Each number is 128 + 32 x the weight over its row's rms, rounded and kept within 0 to 255. Layers, rows and columns count from 0. The size above them is the row's rms in percent of the matrix's.

# layer 6 MLP down (transposed), 384x96, rms 0.189, rows 193-292, columns 32-63
size [124 111  66 120 115 117  73 103  90 118 108 101 111  76  83 101  85  98 106  78 112 110  84  98  98  86  94 108  96  99  95  75  87 103  96  99  87  96  86  78 114  73 100 101 117  95 113  72  93 117  80  98 103  90 104 106 107 108  73  83  90  94 110 109  93  80 122  80 101  96  68 116  94 122  84  89  93 116 103 107  78  67  96  91  83  96  99 112  91  88 118 109 113 109 112 113 116  99  81  99]
[[155 153 177 100 130 147 128 116 130 164 160 152 152 113 146 111 119 123  25 121 164  81 114 104 134 144  83 115 181 150 182 143]
 [162 140 118 101 146 130  96 144 125 207 131 121 154 134 131 149 138 150 149  94 146  84  88 133 122 117 122 131 176 126 111 149]
 [109 133 126 137 157  93 119 110  97 113 127 124 100 107  93 178 112 184 120 128 123 133 159  62 124  97  55 152 116  64 195  90]
 [157 141 128  95 108 152  82 193 133 182  74 147 136  87  87 134 103  84 190 131  62  77 121 114 107 151 179 168 113 115 136 145]
 [212 185  82 123  66 123 146  91  95 134 164 131 151 147 156 127 131 131 127 117  74 187 174 115 101 139 121  66 135 140 112 136]
 [119  96  89 151 135 145 121 137 161 118 188 166 122 193 119  97 137 114 112 117 116 173 167 166  97 151 104 128 117 112  89 168]
 [167 121 108 113 152 104 111  96 106 185  67  69 140 114 119  80 143 101 167 119 146 173 141 156 102 146 173  87 170 142 134 135]
 [117 100 113 173 150  80 122 136 165 174 175  49 161 105 202  71 113 108 105 165  78  92 125 139  95 158  36 127 122 160 144 150]
 [135 147 164  72 113 130 114 145 122  58 130 182  98 117 103 132 102 118 150  80 133 121 108 107 133  60 145 108 136 164 166 170]
 [112 109 173 110 151 141 100 140 128 104 186 102 173 175 106 131  98 106 122 125 173 137 142 130 108 111 146 133 173 143 157  69]
 [164  92 112  69 113 161 148  95 118 127  90 126 131 139  93 146 179 127 100 106 156  72  96 120 149 143 164 119 100 119 123 182]
 [178 116 126 112 144  97 172 195 172 128 122 144  97 134 152  56  96 161 140 130 143  99 105 133  43 179  43  87 103  97 158 139]
 [146 148 101 150 181 127 150 120 113 187 143 105  85 143  96 121  78 134  67 104 153  78 133 137 143 106 102 141 148 138 102 158]
 [138 112 149 134  91 121  90  94 135 183  97  92 123 209 116 146 170 172 118 122 168 173  96  94 186 141 123 149 149 107 186  88]
 [ 93 119 177 150 147 102 124  95 142 100 172 163  91 122 137 108 131  84 168 123  83 102 134  90 140 125 108  95 138 103 206 159]
 [116  96 104 115 135 111 161 142 130 132 138 142  73 139 121 121 117  97 120 107 111 144 179 161 171 123 124 135 122 135 149  75]
 [208 160 133  96 128 106 137 141 151 187 133 132 178  80 121 125 120 107 114  95  95 161 144 119  97  90 178 145 195 111 133 180]
 [ 83 103 141 106 130 100 140 124 142 177  88 143 114 134  92 132  54 157 130 154 115  52 113 164  96  98 135 151 131 154 130 118]
 [145 124 143 104  64 128 143 152 102 182 206 163  77  97 149 130 122 107 126 128 105 151 125 158 156 113 142  94  84 161  99 138]
 [138  68 118 133 134  96 177 161  87  88 111 101 117 123 128 185 132  65  98 115 135 174 100 162 106 145 168 112 114  45 151 150]
 [124 227 163 132  88 161  98 150  90 130  97 110  87 136 124  95 123 150 176  72 106 200 178 125 119 123  88  75 149 122 153 143]
 [133 129  65 164 156 143 151 151 125  90  78 161 133 110  99 131 109 174  97 101 197 129 105 196  92  97 139 147 116 150 164 172]
 [104  90 172 139 119 150 146 130 146  84 103 111 155 171  98 127 137 140 162 172 144 173 143 165 144 186 145 118 136 108  16 167]
 [ 85  99 164 132 146 177 134  68 158 132  93  75 130 109 165 149 118  84 139 115 151 150  90 131 143 121 190 141 106 110 146 121]
 [145  99 121 150 148 163 109 115 116 112 151  79 169 114 129  66 144 136 202 155  74  88 142 139 112 146 146 100 160  99  82  97]
 [121 114 129 165 118 106 155 114 123 123  64  46 174 117 105  99 107  86 154  60 109 119 153 142 159 163  97 127 114  69 117 191]
 [136 142 140 160 151  97  67 140 156 106  79  89  82 108  72  92  96 130  85  89 132 160 197 170 116 183 159 164 129 128 105 134]
 [ 78 125 130 114  58 119  74 111  76 107 142 114 106 123 136 169 104 111 178 104 105 148  68  97 107 122  99 133 111 188 132 111]
 [184 162 190 138 119 104 133 219 192 113 168 122 102 143 106 108 112  51 125 143 115 129 126 118  68 157  61  99  99 135 122 160]
 [130 123 115 105 115 185 149  53  85 105 115  34 118  97 178 100 157 196 141 159  58 106 103 131 132 162 138 110 131 118 146 139]
 [131 136 107 108  95 156 134 109  98 168 113 113 131 149  74 165 165 158 115  95 120 164 104  90 141 158 159 146  85 146 173 126]
 [116 142 135  97 180 130 132 101 138 153  86 151 135 110 197 112 158 166  98 114 147 153  61 103 146 116  88 150 130  62 122  68]
 [ 69 127  65  90 142 118  72  36 157 127 136 135 133 193 166 164 127 154 108 150  71  79 134 124 163 123  86 118 160 139 118  93]
 [114 137 127 155 139  79 148 145  87 167 153  61  85 160 106 163 188 104 160 128 128 119 117 148  94 105 175  84 120 111  92 199]
 [114 112  35 133 113  84 145 116 153 129 111 116  60 133 103 114 128 172 110  98 168 150 166 151 109 133 156  84 142 177 184 142]
 [ 78 126 123  78  63  86  69 161  72 141 105 140 128 140 102 182 135  95  86 106 156  85 128 109 110  42  90 148 117 137 185 104]
 [ 87 141 165 132 143 133 133 149 159 160 173 127 150  95  99 126  87 114 222 153  43 155 124 118 162 168  89 152 160 138  90 113]
 [147 118 122 104 153 147 172 103  86 119 136  96 136 122 184 149  74 129 203 127 120 150  94  89 163 174 166 140 174 130 121  60]
 [126 103 195 124 136 147 129 107 130 118 131 130 119 199 118 129 137 114  51 154 204 142 132 145 149  86  87 151 106 112 158 149]
 [127 102 130 151  84 138 130  90 114  95 111 101 114 185 111 136  80 108 137 156 181 172 151 109 132  97 115 186  89 182 218 130]
 [135  52 126 131 248 116 106  85 121 108 126 124 189 112 197 117 176 128 142 168 125 186 103  73  81 125 117 178 172  97 105 104]
 [142 105 201 161 156 151 138  60 144  97 137 133  89 101 159 163 122 119  95  95 219 108  66 109 162 143 162 159 124 129 163 124]
 [123 181 125 143 109 174 201 101 181 128 132 225 166 131  98 161 177  59 120 157 165 113  80 134 127 145 158 151 119  73 166 109]
 [202 138 167  82 137 136 116 131 133 125 129  71 110  97 121 185 136  74 161 140 114 104  99 139 202 124  64 131 118 126  88 144]
 [ 97 160 108  88  82 142 114  61 115 140 109 122 157 187 144 147  94  98  71 111 171 141 122 114 114 150 121 177 155 158 169 177]
 [124  89 132 136 115  84 157 154 137 160 128 136  95 147 184 170  84 104 116 108 108 134  94 141 157 121 139 152 173 149  54 156]
 [154 102 120 139 146  90 149 113 111 169 100 108 194 143  67 167 116 175 134 106 194 170 126 169 145 106 122 116 118 130 104  74]
 [101 173 102 169 115  89 149 111  96 148 151 117 114 170 135 140 115 161 100 209 143 129  69 129 143 143 135 177 117  87 173 129]
 [ 90 144 107 180 118  94 131 164 175 149 101 141  48 138 101 168 121 120 137 120 171 177 147  94  95 147  75  48  98 162 187 112]
 [153 103  99  97  57 132 150 109  73 165 146 127 140 148 109 104 114  66 119 158 160 117 124 103 131 195 183  87 131  93 106 152]
 [102 114  91 115 115 137  77 134  88  91 107 114 131  72 162 154 165 112 153  55  85 149 129 142  98 170 159 146 131 142 154 204]
 [133 142 156 143  93 105 148 115 133 177 132  75  82 115 168 117 187  91 119 125 137 168 177 104 153 108 166  84 174 182 144 153]
 [ 72  96 128  52 144 132  70 170 104 121 101 117 121 144 143 128  95 155 176 185 172 135 119 149 150 116 110  55 119 105 121  88]
 [196  98 122 127 146 210 128 177 100 160 111 126 117 152 130 167 161 136 141 130 114 125  94 213 135  94 167 103 122 115 125 173]
 [107 159 150 128  83 132 186 119 136 119 115 159 148 176 139 125  39 119 114  66 116 205 200 182 123 136 152 133  83 108 128 181]
 [110 146 212  68 154 167 126 138 106 145 151 151 125 156 157 116 122 128 150 126 126 139 101 129 123 132  22 153 147 159 107 149]
 [137 113 121 103 128 102 209 116 119 138 118 112 179 127 114 152 181  94 157 145 115 161 105 120 145 122 153 162 127 104 115 125]
 [ 68  72 139  96 141 103 179  88  70 127 106 125 104 128 106 141 133 122 115 151 178 184 122  66 128 132 111 135 163 125 165 109]
 [137 128 181 107 104  71 161 121 101 124 150 118 169 142 122 162 100 195 176  66 139 141  98 101 126 147 153 172 142 136 160 105]
 [125 105 151 142 174 144 168 113 145 132 140  90 103 146 105 110 121 149 150  95 131 167 131 113 181 120 136 163 161 119 152 142]
 [147 130 123 133  98 137 192  89 158 182  77  46 128  93 165 120  89 162 136 138 140 147 108  79 203 159 114 138 128 102 129  55]
 [146 100 116 142 133  68 142 163  76 107  93  85  80 113 117 152  89  80  77  93  82 109 141 139 109  99 146  93 133 141 139 137]
 [143 121 106 106 149 149 123 121 139 169  67 172 134  86 138  92 162  52 153  79  96 157 155 157 125  63  89  92 154 155  92 207]
 [126 114 109 115 167 152  85 171 123 114 133 127 108 109 151 162 128  92 162 111 119 144 101 124 175 112 144 111 161 141 119  93]
 [159  89 173 113  97 124  91 165 120 145 112 129 105 185 142 113 145 180 195 124 146  97  83 110 176 183  65 125  72 122 150 124]
 [148 128 172  87  87 131  86 126  93 122 137 111 128 142 122 146  99 141 220  83 175 138 136 127 107 120 137 159 120 108 188  95]
 [242  80 126 121 107 143 105 132  86 119  71  72 106 149 160 113  52 146 116 181 126 144 130 133 151 123 194 130 116 149  57 105]
 [126 125 104 114 139  69 169  89 136 161 130 152  85 156 162 154  95 154 175 111  99 160  87 136  91  82 164 155 164  74 155 163]
 [108 139 140 138 139 146 121 133 103 103 139 130 148 129 168 142 122 131 121 153 136  61 123 155 138  64 125 141 102 114  93 125]
 [130 112 117 137 154  99 128  90  97 161 115 132 114 157  81 153 105  69  94 117 154  56 107  88 165 162 153 179 122 126 132  81]
 [ 95 132 132 112  94 129 144  90  43 159 130 166 156 162 132 168 144 206 146  82 136 145  32  95 114 114 118 153 100 131 188  85]
 [204 153 128 134 137 171 105 161 180 178 183 122 121 129 175 107 153 121 136 102 121 116 143 148 147 132 139 174 152 148  88  81]
 [ 50 157 168 122  94 121  48 149  72 126 156 117 123 130 130 141 115  92 152 141 150 183 101  92 146  85 125  96 154 160  52 132]
 [123 114 127 133 141 111 145  97 126 220 128 150 151 192  70 164  78  93 125 106 206 111 146 118 142 123 136 104 146 150  87 127]
 [130 126  68 112 140  92 151  40 119 103 146 173 128 131 127 177 148 139 114  81 173 223 124 127 130  63 136  93 188 111 154 110]
 [190 129  91 134 108 119 116 163 154 142  67  91 125 108 160 157 149 141 186 118 153 123 147 189 118 137  96 130 103 138 110 124]
 [142 133 130 125  70 167 135  91 173  96 109 124 135 193 150 157 108  85  99 108 172 120  82 116 157 118 156 146 122 151 209 106]
 [133 145 140 104 111 146 151 161 131 161 121 144 138 155 192 175 171 158 137 144 147 161 143 184 159 126 196 169  60 133 119 126]
 [158 112 215 128 110 111  97 112 125 180 137  94 137  85 118 193 126 159  97 131  67 196 127 146 170  75 182 131 133 157  52 119]
 [169 110 139 142 118 136 124 138 169 123 103 164  99  86  95 135  97 115 165 153  60  93 144  76 114 145 153 121  91 108 108 164]
 [101 120 163  85 162 126 176 112 128 164  76 128  91 101 188 141 164 151 170 117 137 123  91 112 111 133 102  72 123 162 133 122]
 [119 120 163 139 148 112 153  86 112 150  59 127 123 176  84 143 103 120 110  90 217 112  63  58 147 117 123 106 130  57 183  97]
 [105 163 127 124 122 122 129  98 153 116 143 166  97 127  92 121 135  90 128  79 148 160 138 118  88 147 124 116 104 171 125 143]
 [147 147 182 128 179 110  95 137 143 143 122 101  97 139 154 109  89 141 171  95 122 160 123  95  93  55 133  91 178  77  50 122]
 [123  48 138 146 176 126  88  85 116 165 105 121  90 186 162 151 120 152 118 153 111 108  72 157 150 174 112 240 129 124 138 138]
 [153 116 143 100  95 113 118 172 136 161  77 130  83 140 133 152 147 119 182  78 113 127  67 179  84 170 133 129 134 202 115 143]
 [144 122 158  96 118 117 133 172 174 174  90 101 123 115 163 137 148 116 132 143 117 123 132 144  81 130 163 120 143 139  32 131]
 [163 107 138 153 153  94 150 154 163 116 101 133 166 116 149 126 131 113  87 147 134  83 164 123  77 190  91 165 101 133 173 194]
 [ 94 101 196 110 163 164 158 142 170 103 109 157 143 135 180 101 133  84 133 155  68  94 151 180 125 103  81 110 114 103  77 182]
 [ 90 156 126  87 103  95 154 120 113 141  70 161 127  56 125 108 103 111 197 161 145 113 102 165  86 168 129 116 129 126 133 134]
 [139 113 128 124 140 117  66 174 101 136  75 101 165 135 189 128 109 140 201 104 112 107 131 203  78 120 159 134 227 121 142 110]
 [194 194  89  73  79 102 130 132 125 133 116  68  77 130  89 171 140  93  92  71  89 106 150  88 144 121 101 122 160 135 128 132]
 [137 156 118  48 139  96 131 186 155 109  69 120 213 178 103 117 124 153  77  69 134 153 163 148 122 149 135  63  83 148 144 147]
 [107 162  82 104 114 115 104 192 144  99 154 189  60 133  98 110 171 127 181 134  82 106 127 117 172  95  82 176 139 149 144 138]
 [157 114 134 131 138 140 102 172 128 160 131 100 102 137 134 142  61 135 123 161 139  96 162 109 131  67 130 131 135 130 120 163]
 [117 116  95 110  87 138 118 135 142 148 176 136 154  76 202 157 198 115 110  83 110 130 126 136  80 173 114 140 168 169  97 181]
 [190  87 128 128 180 124 123 102 161  73  81 123 147 188 182  58  93 157 109 156 103 130 178 121 124 141 138 137 139 124 161 118]
 [ 92 140 185 110 139 129 111 167 111  64 182 108  93  62 118 118 132  94 166 131  80 121 147  99 141  99 159 100  49 106 136 147]
 [150 195 129 136 143 135  67  79 153 158 159 150  88  69 111 161  58  96 174 119 133  85 174 131  42 162 179 130 120 133 112 172]
 [115 160 120 136 157 167 118 150 136 160 114 178 142  20 141 103 128 180 151 156 144  92 117 102 109 188 156  95 236 167 133 155]]
# layer 6 MLP up, 384x96, rms 0.188, rows 194-293, columns 32-63
size [ 96  96 110 108 119  90 104  94 104 102  96 109 104  84  99  85  94 103  83 109 100  97  87  91  91  82  88  98 105 102  85  89  97  91 105 101  95  98  84 109  92 100  98 121 107 101  87  96 106  80 102  91  97 110 102 107 110  90  91  88  99 110 101  89  85 104  75 105  85  97 100 103 108  82  95  88 112 120  99  79  95 103  81  94 104 101  97 103  85 101  99 109  94  93  98 113 106  86  98 103]
[[ 92  57 100 134 119 141 138 161 129 153  80 113 110 125 151 124  94  51 113 167 162 143 135 122 124 143  80 174 138 109 115 132]
 [142  66  64 129  94 143 151 146  75 112 169 113 125 109 130 143  82 134 103 193  88 127 135 112  77 113  69 128 165 171  85 113]
 [133 175 101 148 176 136 196 117 109  54 116 157 124 101 132 106 141 113 150  66 154 146 101 138 165 147 117 160 165 168 165 129]
 [ 95  97 113 119  87  92 142 101 156 112  97 106 138 119 112 186 177  89 109 135 106 141 193 107 145 161 134 146 134 116 116 140]
 [165 153  61 164 124 130 133 131 145  70  81 137 142 145 107 139 164  94 141 134 129  43 100 103 184 120 150 168 169 136  89  89]
 [ 82  83  33 132 175 121 173 129  98 126 158 178  99 135 168 107 134 118 101 113 115 102 160 133 148 172 136 143 189 132 137 131]
 [112  70 160 115 143  90 141 117 110  99 144 134 121 167 104 136 193 151 125 107 170 170 161 124 149 127 127 130 145 128 142 118]
 [140 143 141 188  99 152 112 134  72  88 138 116 118 120 148 145 149  89 128 164 136 178 122  54 153 124  87 130 130 143  69 138]
 [140 142 123 128  93 201 174  78 143 128 104 143 115 129  89 143  91 161 138 128 126 172 160 132  84 133  91  93 187 155  97 197]
 [ 99 146 119 150  87 154 151 120 138 158 178 106 107  98 100 120  23 123 107 169 140  65 128  98  97 179 124  93 137 117 122 127]
 [164 110 123 120  91 124 186  82  80 120 149 159 175 168 112 106 146 146  99 115 107 134 152 136 217  81 206 137 101  96 115 135]
 [148 128 108  91 124  92 127 195 151 123  61 107 173  59  89 110 116 104  96 163 105 121  54  80 113 118 159 138  71  83 105 151]
 [120 205 176 142 162  64 164 167 132 137 103 123  90  92 155  71 151 160  87  89  90 128 100 106 119 132 132 212 136 113 108 160]
 [133 122 101 102 145  94 165 127 127 123 149  94 157 125  55 115 133 117  93 110  91  87 136 165 179 176 144 124 103 185 165 157]
 [ 82 152  87 144 163 139 115 105 101 117 115 101 132 104 194 160 125 134 117  77 182 145 112 186 131 136 180 106  96 125 117 107]
 [118 123 131 139  91 165 108 119 137 158 120 192  97 133 166  61 177 151 171 143 182 109 112 138 122 150 142  80 142 173 154 199]
 [156 119 105 181 109 180 146 194 132 121  95 106 182 185  99 170  91 178 160 193 119 118 138 148 150 141  97 166 146 131 133  79]
 [136  93 121 102 138 145 149 125 173 142 115 123 122 184 145 128  97 119 150 185 129 146 142 121  89 143 174 137 145 155 170 115]
 [130 149 129 129 140 112 148 132 100 163 175 106 113 125 143 123 102 141 113 135 182 167 130 134 193 128 104 138 133 135  87 134]
 [ 78 131 126  96 148 117 100 152 131 137 132 154 102 128  98 123 110 143 121 159 144 181 149  94 108 141 136 122 139 144 109 102]
 [152 114 144 160 102 148 143  80 181 157 122 111 160 150 173 130 150 195  92 117  96 189 143 145 131 161 147 112 134 105 127 106]
 [109 127  96 184  89  92  86 134 160 138 144 195  80 146 111 114 146 131 122 144  46 105  88  89 152  74 107 130 124 104  75 124]
 [139 157  87 133 135 131 128 123 129 128 124  91 133 118 109 104  77  56 126 141 119  83 151 119 141 148  87 182 130 147 100 129]
 [119 131 102 128  95 191 180 102 152 148 167 104 205 127 125 134 112 148  82 147  88  90 116  99  97 158 130 137 115 124 133 153]
 [124 182 130 140 137 153 103  64 141 178 194 161 100 125 130 145 110 121 110 116  81 155 155 150 147 153 108 110 121 158  91 139]
 [103 149 155 103 247 108 175  97 162 132 182 183 119 154 204 121 169 155  99 119 107 120 172 129 151  37 136  72 110 178 133 127]
 [166 136 160 169 178 109 107 116 170 130 127 162 155 156 169 101 121 106 116 141 192  48 162 180 164 147 153  91 208 143  81  90]
 [120 119 150 146 101 118 101  97 108 117 111 114 126 131 122 150 162 139 102 161 138 214 127  97 115 118 119 122 143 151 115 144]
 [168 183 149 153 155 147 149 116 154 146 133  59 147 109 120 160 160 136 116 140 110 153  94 149 117 119 109 124 126 142 132 119]
 [ 74 142 133 158 135 129 152 148 164 111 148 132 162 195 194 120 144 116 117 141 124 145 156 129 103 106 210 138 117 158 128 128]
 [165 121  85 187 124 131  78 159 151 122 152 113 129 112 134 195  94 133 118 166 112 106 130 128 163 166 157 129 171  74 138 146]
 [ 66  93 191 102 127 204 100 133 135 154  96  61 124 110 139 122 127 138 146 127 170 107 133 122 106 138  80  74 148 100 133  65]
 [187 113  93 131 103 152 131 115 142  97 113 135 167 111 146  76  82 153  87  75 125 109 192 110 134 112 101 158  91 144 164  48]
 [137 125 146 141 179 149  98 138 152  39  38  89 171 160 114 107 129 130 143 102 128 128 140 127 132 135 161  97 129  90 139 102]
 [125  84 151 194  95  89 130  89 165 166  96 140 133 135 139  83 163  98 159  84 114 102 185  97 134 156 126 143 108  63 109  71]
 [209 141 121 152 174 148 109 130 138  97 144 168 124  68  74 131 173  96 143 122 103 121 161 151 195 149 147 169  98 134 112 139]
 [168 153 120 211 100 140 131  94 125 115  86 173 163 112 144 176 171 122 138 101 177 148 155 111  73 143 138 141  88 140 178 126]
 [ 96 135 100  96  63 209 143 149 196 129 135 151 124 153 140 151 153 113 155 143 145 114  72 116 164 174  45 116 162 143 134 124]
 [129 144  91 191 138 102  61 136 134 126 114 152 174 130  40  70 147 201 134 130  70  93 126 182  78 136 127  97 143 104 140 148]
 [130 133 149 110  44 141 141  81 135 131  75 184 121 151 110 171  81 135 118 138  65 176 150 170 145 175 159 152 117 122 124  87]
 [ 73 104 104 102 146 116  87 141  85 122 162 141 145  83 164  99 207  98 134 124 169 152 160 119 159 157  82 144  61 157  76 170]
 [144 149 182 124 152 134 161 108 176 115 151 112 178 163 108 160 112  57 141 152 150 103  90 132  83 119 135 158  87 148 147 117]
 [ 73 147 140 177  96 179 124 158 121 149 116 137 127 165  56 126 152 125  97 152 129 137 110 121 189 117 169  85  96  92 119 170]
 [ 87 136 164  72 137 133 125 157 143 157 101 132 136 122  94 129  95 151 148 133  99 128 112 115  75 102 116  82 142 153 147 136]
 [ 82  99 142 147 122 133 157 170 190 167 122 183 140 109 105 114 161 118  72 104 154 106 204 133  99 191 116 129 128 100 106 133]
 [118 166 120  91 132 117 114 155 115 122 108 147 202 176 112 159 165 128 169 127 191 116 102  88 116 122  81  83 156 107 144 159]
 [154  91 102 188  95 166 126 139 164 116 155 160 150 107 154 211  92 161 143 129 102 153 118 145 105 184  68  77 108 143 182  67]
 [135 170  74  87 124 159 173 133 108 132 136 138 144 115 170 106 152 156 111  90 100 100 133 179  79  67  85 123 127 125 143 163]
 [150 155 111 168 135 143 183 125 100 204  86  69 132 140  95  88  79  94 123 109 115 123 112 141 111 115 103 150 139  76 154  68]
 [137 114 176 123  46  95 173 142 176  93 134 166 157 127  67 152 175 157  63 129 112 111 131 180 118 130 136  85 133 121 134 113]
 [139 175 168 157 111 113 143 149  70 120 123 145 128  84 143  82  66  67 115 127 145  87 135 106 135 124 104 101 131 141  92 107]
 [124  66 157 150 129 135 210  81  77 125 176 129 139 131 120 120 150  81 105 138 133 161 114 133  93 168 125 156 102 124 188 176]
 [148 121  95 142 172 148 143  98 196 119 138  91 122 171 122 101  87 109 120 163 142 174 149  97 169 128 112 124 139 193  73 117]
 [159 127 122 159  60 120 129  65 129 145  86 139 144 130  85 181 179 146 149 164  95 150 157 106 150 144  94 135 138 121 116 140]
 [130 140 137 139 178  84 133 134 117  83 153  91 112 112 157  93  69  91 104 105 111 110 212 138 149 125 108 141 152 171  41 154]
 [156  95 157 124 175 105 108 116 101  49 109 149 129 111 176 157 154 202 161 139 178 130 104 138 160 217 132  74 191 137 129 110]
 [161 137 156  93 180  90 164 158  86 116 177 115  97 160  99 131 146  90  93  76 133 108  73  98 121 121 154 166 106 203  95  69]
 [154 176  93 135  88  91 125 136 151  83 113 120 103  97 140 143  98 146 134  70  84 106  95 114 137 184 165 105 157 143 100 178]
 [149 151 165 114  69 118 159 155 125 119 132 147  99 134 104  78 143 178  99 166 131 124 169 124 176  70 130 187  97 148 104 118]
 [104  97 149 140 106 116 124 171  82 107 139 128 122 141 132  58 105 118 149 125  89 174 173 128 141  51 118 123  94 154 125 121]
 [105 122 183  88  87 180 117 157 158 181 132 165 143  96 110 152 101 155 155  88  93 135  99  90 100 160 119 136 149 182 113 108]
 [124 114  85  71 107 136 105 104 126  91  67 166 121 126 110 118 130  84  97  90 102 129 108  54 135  89  97 139 120 136 103 219]
 [122  72 181 134 124 129 105  77 135 105 192 110 125 126 131 127 146 188 176 153 136 139 155 127 137 170 131 151 157 113 135 187]
 [149 129 112 213 196 143 149  70 133 158 109 134 180 133  92 109 147 143 136 156 122 155 135  86  76 111 147  91 143  69 150 133]
 [154 107  82 101 142 126 107 196 125  97  47 192 139 142 114 210  86 132  83 126 152 125 109 159 145 173 105 101 164  63 144 151]
 [110  93 195 128  66 159 144 145 168 126 112  92 153 173 166 121 112 106 127 163 166 178 120 124 132 134 127  57 170 120 140 138]
 [116 150  77 183  93 131 169 203 145 122  81 150 130 130 139  82  82 166 104 124 143 103 144 146 175  86 106 120  78  71 143  67]
 [148 105 116 145 164  75 173 119 159 110 156  61 110 102 153 113  59 163 175 129 111 204 153 104 164 133 142 155 131 141 127  99]
 [117 152 124 112  87 148 154  76 169  65 159 182 121 103 139 140 121 105 145 117 164  90 131 143 161 174 168  84 144 126 145 147]
 [107 199 174 127 125 118 136 153 125 114 138  85 127 111 133 129 135  90 137 180  99 124 255 118 172 116 149 128 136  82 157 111]
 [ 82  85 165 161 179 128 135 150 103 145 106 137 183  95 166 141 135 138  96 173  78 141 115 136  63 117 185  80 155 153 109 107]
 [112 142  78 123 187 168 119 118 136 127  81 143 130 105 154 160 213 133 115 107 145 110 127 131  82 120 156 140 139 134 168 154]
 [160 102  87 129 165 115 170 193 179 151 159 101 159 186 172 133 170 121  79 100 130 108  70  92 168 121 128 132 130 154  99 137]
 [114 148  88  85 120 152 187 171 152  85 209  97 131 116 143  71 131 145 119 218  67 168 136 154 100 100 113 104 111  84 160 127]
 [ 88 130 203 110 194 149 138 118 167 162 170 120 161 101 149 139 101  72 130 100 128 123 135 148 119 125 139  99 169 175 137 109]
 [ 85 140  87 127 182 139 110 189 106 124 161 185 139 166 114  66 134 144 117 157  75 156 133 141 105 105 133 142 120 140 152  92]
 [134 118 142 148  68 146  88 123 130 176 122 138 107 156  82 103 102 118 131 139 134 120 146  86 181 125 113 157 163 100 121 198]
 [134 123 157 138 100 159 149 134 161  95 116 145 158  90 124 151  81 111 120 141 114 154 128 179  84 103 189 100  79 155  40  81]
 [136 133 131 159  92  93 141 158 193 118 188 160 140 101  91 139 128 126 105 186 142 172  68 152 129 143 119 149 119 113 127 152]
 [119 181  88 141 124 140 171 103 140 104 167  88 131 121 162 107 162 106 114 138  53  90 175 153 146 148  53 112 134 114  76 108]
 [161 103 126 141 113  89  74 109 162 115 136 124  95 108 116 144 195 126 146 152 168 135 184 170 187 168 121 115  94 139 135 142]
 [ 86 183  93 137 129 168 127 117  94 114 124 154 152 125 201 173 109 160 109 147 134 154 188 115 116  69 150 123  99 148 133 128]
 [146 109 108 152 180 152 133 163 194 123  97 136  97 160 162 217 179 175 123 153 142  85 164 108 150 136 167 119  92 155 143 153]
 [151 167 136 136  81 102 171 174 207 133 134 146 149 128 146 140  73 182 129 109  94 148 107 108 120 102 149 121 104 130 148 119]
 [ 86 111 113 111 177 112 183 161 167 159 141 124 146 129  98 170 118 115  72 156 119 111 121 134 142 182 120  98 154 119 126  98]
 [ 83 160 122 101 110 117  84 138 131 128  99 126 199 124  57 123 110 122 105 127 125 112 132 132 151 189 144 156 118  53 155 143]
 [115 145  81  42 128  85 141 135 111  98 123 131 158  93 135 136 172 152 179  92 107 166 121  96 137 149 128  79 109  86 148 156]
 [129 148 163 197 142 180  87 107 150 109 163 146 156 112 165 144 145 147 109 143  83  84 134 127 126 133 139  69 181 146  51 168]
 [122 149 130 119 147 140 102  61 122 154 125 147 159 129 144 187  68 180 103  70 114 123  97 129 132 126 102 124 136 193  89 122]
 [119 184 105 131 140 164 195 148 144  57 123 125  58 106 129 128 155 101 124 124 104 156 174 115 143 153 104 183 134 134 158 120]
 [ 74 129 159 135 178  87 111 119 154 127 179 157 177 156 118 169  78 125  94 222 128 104  95 133  87 111  81 183 117 138  56 136]
 [ 99 123 123 110  87 126 106 205 115 117 131 150 171 100 102 166 211 139  88 169 143  89  83 105 153  97 158  86 145 160 136 156]
 [177 128 114 146 155  95 147 124 144  96 134  58 117 105 119  88 187 186 143  97 151 109 122 143 129 124 105 140  70 106 149 161]
 [147  81 125 162 147 108 118 166 108  64  98 146 116 144 170 156 127  90  50 143 151 134 127 140 112 131 129 147 147  83 145 180]
 [ 85 122 113 110 123 129 144 176 132 150 169 148 149 176  93 157  82 117  73  93 149 116 131 154  77 115 103 158 159 159 146 179]
 [ 82  70  72 162 168 117 191  68 172 133 162 188  47 149  78  88 116 111 110 176 119 140 137  89 172  98 137 160 104 127 109 145]
 [148 123 124 132 105 120 115 141 149 137 138 138 145 153 146 138 124 102 123 133  99 139 103 146 161 156 149 126 121 149 150  71]
 [117 154  73 169 123 142  87 150  64 159  99 157  91  87 100  98 165 134 135 151 115  84 124 138 181 148 172 163 118 129 134 129]
 [135 108 128 149 147 179 135  98 159 129 141 143 101 153 148 138 140 105 115 107  94  89  92 143 123 158 134 169 143 130 105 208]
 [  0  99 135 189 142 119 137 102 149 110 104 141 103  65 106 159 128 190 129 178 190 124 142 134 104 137 118 170 127 130 128 167]]